Weights of a small GPT-style language model, trained from scratch on English Wikipedia: 22.4M parameters, biases.
Each number is 500 + 25 x the weight over its row's rms, rounded and kept within 0 to 999. Layers, rows and columns count from 0. Numbers have three digits each. The size before them is the row's rms in percent of the matrix's.

# layer 17 MLP up, 1024x256, rms 0.189, rows 109-158, columns 64-127
101:492527486508526522486491515487495505470577502473480499472503494531494538527519495503497498522514527471446476460504489483511499535518469524432531443509472502492458499519512532530441497477489506
101:506485502519497477477515492467512516505510485509542457517457485457479539508504452472529529491488425501503470513522498578525544472499492492490496503527514478497504471482499527493478476515500497
093:522448444509509476541528491473469455502501555487490484534472525488493528466484558522521544473530512524527535502499530509497486521494525496520477516487498543519517511520503529496501507482520472
099:467468503504489503492508509433493486501512423546508479476473529518494493512470515494510507499497513507514518496492519497490490511528527566489512517468454496520504468489468495518515516482516473
098:544536486530488511524508512497500488525473511511510521454459501496448505486466534447550441493501507496515489493514489513506538490509498511480460529542472513499514519493490471503531523517527488
098:473511479495500497498511497511519472484492521508555477542539466493495479499506486517512492505539471500482483471528510558532527526519529510508493475485489494469567516482484513505538499512516505
095:482482496517485527485501535496448507541489458481538518501533467508510524493479525474529486439514449510530519512461520501526478487515534451489497469526520477529482556518517525562518512476501452
105:513520490502466462521509511503464454450514495485458470488487471552490485512511495473497520479470497490474464477486522507517520498517492457468542523503487493502455514460496513503532466491510538
102:484529481535511502474517479479506503512509487520497514522496469483496526499499506487477489486476480478501478492510509527508518495558539508532479515492485506513492456497503499532486473435513503
101:475537508480473509455504531505462530494517475503501512506490516537493514557506496454520518466511512532495455484440500504506548484507490523484532470552485452489516502511501468482468463500531511
103:488526477505509492542488476453531526495511506479524469491509498482515514476515544494490483506492457535472494538484480517453445520453570511470520456502513476483475490497490524457489497531488518
104:502515520528499482487488524494497474434482493516478531469484529502511475484518492472505488504524482523500493509462524509467493505497467511438525596492452520494513544494488495521519487496501511
101:458467470469503494518533499492490529475521520497515444481467500481460536481490482444497471502520526507435528504515518498502553471485512510515465531517504505462504488486505478505532534458487510
099:495490508489479492504489546484460468488540478479483474540507545471508518530504515489533493543442485522502553493515508498498424528510461492452480526535522518480498508452509483514516518500498472
097:505532508465514482495473511514471553474509510483503521499502508473458532456534466474502507535533510499478476525496524460478536506574481466481499510483522506484564477495461522514542532524495495
092:500523516532454492534511528511518501524494453515516524520492482499503537514495483481487498499520510477516474499499489499530561527474504521496474525479474472527421509495514547537514543472515458
094:493539480473521503490539498486514444481503468492458492523491527524475518525453495492484476491510479518506512500548549493487499493527516508521505539502506496509490536448514451491505545522490495
099:468486515468539531475549521549524484503508485496530503478508556508532497505482457523519508477502464498502501493540476538477520480452462496529455512500544494546477497527521505475528504474516475
101:513500514491471498524551521443467494530519498471492488553542467534530488504475517499499515508532524507493458491507451469460534530480545485441525497518492508492498511497468506480478473503540484
101:539489474486478513490493505544540486502482505522476473500496545507520520515492463517572525484500559517483496528479513518513490479499561508531578493521484503512479494516447471481493494507525522
098:469543496475507513472481470472521523484507474488558541441531524493486474506497463497494468487536498535446487504504523504485515498518438497475439495513507463480485543510503495494528518439509494
097:504517486528478491485488523510493480510520537459455517513477561484562530504492516478497514559529503479525480499509548483545493535499483480500465508482533500501538517477493520532452521526521497
101:519487509478510482504492485500526551482491477505538506489530490485472518513485493464465491539495529501496540516514500495522495503469509489520496480495509514520509532498502447494548518498510520
093:497504480464434537526506547508486483542492484512497530508502491493493526506506507471514459514485454497536469473502503501488522537502460484458474477505545429483500527494512459531521485506510489
104:507516483571524479483497508516535527502449501488529485522483499484567496493518480483495448482482513473523482508491506469494496486515497554447518519511508530536541480515496472514491527523509535
107:494495522530482551481511524524516472477501488474512485476503519479513515477460511504489513494506460578515493485573459491528432500524514474461504509474526492498523492493515469507486484496559451
101:496491473482507487515472501494503466508502472467560480468541519473483517491495535438497480471478496507455465491525478505554507512510498472496500510498565483512484520463449468474506503512467505
096:454503559494438484503506492486477478499505453449492477455481512479514483504492490466495546499528518491494457531493497495555532510446495500472481472498496509518500512495523471451516511486515518
104:470476488490526496534481501507499540495494460434474493523488480519478507475507465530508483448548491480466503541498509482544530480507541474501483494487491504464529447522519512509448528465479521
093:465494477468528490543481489537501501494483484500502514541552533498454495484539511512494505453474491516479506497496519484475478464497425531461504482516498536485465536469516519507549558526524501
102:484500469456506527518542515535504499504525497489557471541477509504469521510475476444504527499499489515495436513468514503487488479524493483486526482524466515482487519510503471516479512489473480
101:508505551476519485531497508475497509511498492467508516491537526517534456477480505516541500498505528475512506532442518510473509541501511470463477494551526480499496522496533500504468500518454502
101:487463489488543495518490515560510452481507498488506501507469518458469526476463520468539484497533518453504447476512522482542522492495498529520479461449513478469511491536491528575497520475516481
095:542509487495491518463516505468513521493494462480520501526490503493575573492522507444500476546514489452497533502511505492518469528533517524461471498486537481445527516525450562526460487500500463
094:475498507479484502475496455472510492477488503472485515544495486500476517503503497549459514522500540496543463481478497552512533526493453491504474502449470534508464492487528473486505440512531493
094:496485471508530507494508524487542495529532428533508517523527495465473496505503497492518497480533507527511477467514480515512498514504492474511498470509492532545517508500538453513488539448512459
103:524489483488481502521488515534472478522496516491497500492520492465525500477461447534513471460523532511481456496467503524494496487508516530483536491529499498465483565479451528464496485493441470
099:483517505505518511506494515461488487508487511486506502507526484507522505471478452501528490477515490502520496498515532490501496464512479514502504513476551527450478527474475547475473497506521472
105:505504522547478515440544533518487482497534477480446467511471517500552518501475528539489461524489496511526495510444501460495528477502477448514540520498511462503505490488527488464489512532537494
105:490546451430509463504489490531495515498473500527499523480553499532523496496486472487518481506509489466517500518531481499476509534486508543440508480495507477483509544496482496496479520508454475
100:509502483501518519527497548489525460509503505476512500494503492469498540472576544446492490521525486501522456465534520487530543493479533511511476444539502555470445474494493506468513522501532526
099:515499512470470511511529490499490488467504535525500523477491507488515495532463504436485500515509527522478529533495470502551493491489470497496500496518468525529511477502536443525527472473539551
095:518499533517490486512524460489503517509460453505554474481498497510551488482525479498505500509512456538500506540500504497499471488504474518531509497503485502495514531494559471510448483474485490
110:501492532488510529493482538481476523480526487479523483465459489524492494505465482509492516520477497494488492500491491521523494484501501500507481498510534468481539462526465502478514506498506537
089:507542503509498516493488484517506516471516511459482513501513469515472498544516498518512522512524525473496429486481520483505499541486492497498515540517504485531465479470509543488468446477491486
078:520531512463503486526516468482466453486461487479513505595452494492492467486512479479496556504512539461536483480522547516471487481477477506553471473509482558515500541483535474502497504486527474
095:529526470514518510501470460451487483478526461501496497492484478499542481503486514462521471505457436479529465479475498504461491515447509540481458516512486519482517502511482490475481518478519515
095:486529490497453512535510521490501512477497524497523478484469453516519502525480544514489474504480511504481506511482502475535530516495480488481479465540528489465526463487506460530497498512507511
103:524477459518529497532511437526473526530516492514489445468490488472548514496488512474490470496542449490515464501467494552501468509463534474517490499510476502528496537449517491513527512517539490
092:510479496516527493494503474564493505482511534481489498492477451472488528479524487522500497480496476535521504505545537512477468536522507470484508522519481487524500518538552443468425537538511493
# layer 17 MLP down (transposed), 1024x256, rms 0.096, rows 109-158, columns 64-127
104:513498491515492472518499496515538506503484474505515496462531532472483547483523501492527460467500489464511500474493464500539484495544497529515499509502470499511533496483515479539494508489522462
101:519510478482517488518532502536524487456494499523461506474523492459507531499508494540467480479474524519467421447491500484483477500474502504498512507518528473478483516511440496513507442469475493
101:517532489526504461476526499525498492488476536514491489581520518514499465499497488534474524505543512469523525494466484473496501486472479509452502492517497506494538457522469481473528488509515460
102:518452514545507543499501531514478534541507464493505492519485490489560504559503516503493471493502484516491524504500493475462494527466511502511452521510470461494519509470494457488515488502490519
106:504485478523479532497533480521472511530494513471498527515543461538490528518521473492499463513467515478504471524445466478493525494516521528496521511536561538515499488488508473539521465454455518
097:478461496483494496513493514495456477533471520528471464495489510477502467551503555513474508560498482507492493514549511499543496498513503498511516505473490491567470499542534486503519508491483528
095:490479495547495493528494538548518486485465551533477473480492520457506495503492492476535525463452535533488531492513489517486475497534516467494498522485529496492497450491501485480527495473509471
103:501492486503509520518471522499516538481494493491485559476492528499555505500485514493477505481522490523487531491521476486488454517483528489507521506507502521550500531474536507512510487501457525
106:504515506539499515519511514526493530522485470456511499522488494485496489513497450496516508490490508468513540528493501469496492489469447508475497467536501534452542493460520543535474501521477472
101:475448532508530546452514484504522501523494503453491527473490513487528487521477513531460488515509520498468511521537523505497517526485471489483475469464489510479497450497497448503491525507499478
103:507479494521545478520496514521535504474524515505523469521462462557541453517456492554517513467478492482508473516502471508501504514476562501473528513517488499470504503487535486512541465509509510
107:526539486487505524490484530474527459515483521521480524541504508478519482472503483495503499519503519504448482513478547524490485470499483522508510463474516483508500491527469508465493504503470488
102:482515493528498504517490524497502519531489507466515497525565473501463477465484540500480524573470506499487520472495497510509520499496507502484504454541489504532516478514462531497529487491480488
102:520497487450533515493496538513508477493436442447489531516505513513469524523482533490531486475498508521498494488530512507512515451480482478515475538461512505534542544535519514544504501514498475
093:481494507467532464518496478513487498520492523480440497500518445482441491485490538421507524505495500501470516525467499539516478539552427501527512511459515527478518495467539524483512505493492504
096:491430517558508546484497430498490505544464532499477545519471498507488511510496497500495503535451515513496574483491509486473501529475543538525506517509502534464532463478508475503512501544517512
100:471509515525528524540519514498481513485473498479520481501509507575523492479504457519513452485488552499509508514545518543510451520494480496494492478519499512536460518500511503539495506480469489
097:505501458468505477480509531488498500533495500493444522478500505493527473439450515525485506463491514507491461522483492511506492497510502530480534548497507515454504502485459500537560510508513557
103:532495508521494472523510552475483485553529476495525436559492499502492492475468506541474536500497488485501506513476512511485498507466510479468458505534463516482517551479507484504486506510495485
101:499521481476517501526473490479534445494455453540489502532525494485487492465474525478517495525466484476466492491531506483466510517518459511464486514466507508463462497512519500500489473513446520
101:500507499472483538466527489455512508509482515503532537484554529533505499497532484500483492471501487505511490481463540527496501531510545516522539479460523516484483480502476498502543526478517460
097:524505518490498505444494429440504488511491474516529544487505493521504500506494512521557524489497525493446526468453546529477550494509495540478548508538505491510472484496535479464541497494494532
100:506500488483482528480524478493527520506514522511459467507465464553488547522492505501507513495483538487445453509495480463485496522464493470505488502535498506502525524458504503509496486527476516
096:427445500530516472506504437490491483504532522492517472508497493530498534499515523520467526461506556497516492483504515500498510502492468501479504515467416488532503474468535505503504527473513466
100:508520512534507444480484502557489487484514487473496515508492488519486504486498461523515539527513517486466493510538485500531469528584496524498506510537487529518515508495513509498510490477513511
105:495532474497519498486512526485525497482503511493530501476491540496490492448487459546525489478496488484453512509487517474492478479472498508467510531507510538525501496491512514561529494511527481
093:520533524554465489451524473521496491491474480517492517496506516543507475496482510437481509529488540508467500511467489508503481507529507458484496487506470494539517530514532498513530483518459524
096:539491501520506502450471511476495525539493511508473437494472518472488482450482517428520485459509533530517451442506522525520528507511522481505473500486513507463504531481488509512498545468520485
103:512467470515482520457477505513483535528480485518535491462506512499500541503558500488501497495549532496498505516518476500506513467525515503533491530489537504528509539510532513489528521507532526
099:479524516487520518464543526505491502487476463495510499486471496532481494490534474436507473504493504491465491514525512547456494504481514537476501488533488516478497475509505519492493542505477506
100:510522506466532545521514515492499493575522479497475489491560530498481528494510495542480527453472473492508506435561517513536526500536469532491499469498460481492479494488457527451549551511515473
103:494491515513532509517541458507495541468457517456528516463455515499447504515508476443489469508470523515515476475493480476489519529481533488470478490519485495521477523497488495497527480519495504
099:548462515492491504500461422500480486508488489507507500507513481510446525475477553484506504541474549502471500489535525534462471495511474476470441488519525531534471488490503512531475508491492516
096:493494442468478511511488510503534501501497520508452481505492522533516513504521534436515475549472494510543513466485504500477460475475492531505496490484522434473515533488435497461521484489526496
096:511509490565472479531459491512496502492489497527499540543522524450499532495460500481513478508502519480474529509521505447482475501482528463492462491493549499495509494521509463507458524507484541
095:525512500477470546512486529532527500484518456461494508499528483453518515489501508454477500493531527497475447508482501440501530487436492531485487484508525566497499467494515493478541489528499507
099:490518462537481516491509518467502512530498446482484492476471463508501519509534499550477514508450488517555491514508475540496461509562538471535510489504462527491469492497518500519472515489499532
107:499479531524455531481504521510497502491477525505528537504527504475498484462529479527435521491467495457544495526534512492518545519505467497484497488494461499495458519514478496507511490525513516
100:564506478459494508503506496501503498480487503511574503532467471498492464604461489444446483525522471469477488529502513508482505519545499479548478499521478543475503510514478506507494495497509481
106:507483505493504535415519483528502494501519487502500486502478507462531529505521509491533450489456487469476480502542521510490476460498523529518466514516497524513524532502494464521483503492454480
097:506534511494456522516493501537490532468500498505485561509484499535519504510499499497514522503439478486522493522516537501448441487510500469512468527486476492475530513484447496477475543515458469
094:533504511523535462502457497478491544512493507453521475501494522475527543413481519512500456475487531482508495522481517511480490526480443491479493496475481457482493512483539496531495527502466499
094:506507435509499533518538502513479467475525481472472508503448438503541493503429559495467520509463519486456551499450480523493502526464489496495443509481525529499534537503496499485503508518506509
110:517500491434495529509476470521505534494515495450512566490475476505521522448517470501475517512525493531467493480508497498527469456495521505508464499505548516496494488520490472490518479451499548
100:511478483532474510495502510499514524462515473500498468446477510503542447481493491528513524487509520505469495503509497541489534500491492527506501476460506486511538495541539458495497489514464470
089:487513516530476502479467515468512502458491536513511527521509465484492507503528446447491521528471465483506487511535511557467457495475474482442467466529541536456490510486521507535508488491476462
097:521475465473519506540514479527521458533485530507474471482471488540489475487525481462552529516534516456443527489516463516551508515513537496482509492488487488521514504482523491496520516454514540
096:474483468483485505524443525507533484489505477497483509537573503529504504473513498541479546488491456477484497496501497495468481521505512509507503512525502473498450529487457492487480529472480478
103:475442502457517530537520524545530506503471475495548528506476493500461485472500486500456507497529492472509531491490475516509461506459544485493490508416548510479487473506500488485453560499508513
099:461508461500463462502516546484537502520508503468518476524522500541481485479481486494478481463513447516541448549456485487515544464469529553506484472521492498468499531447473523500535458478489458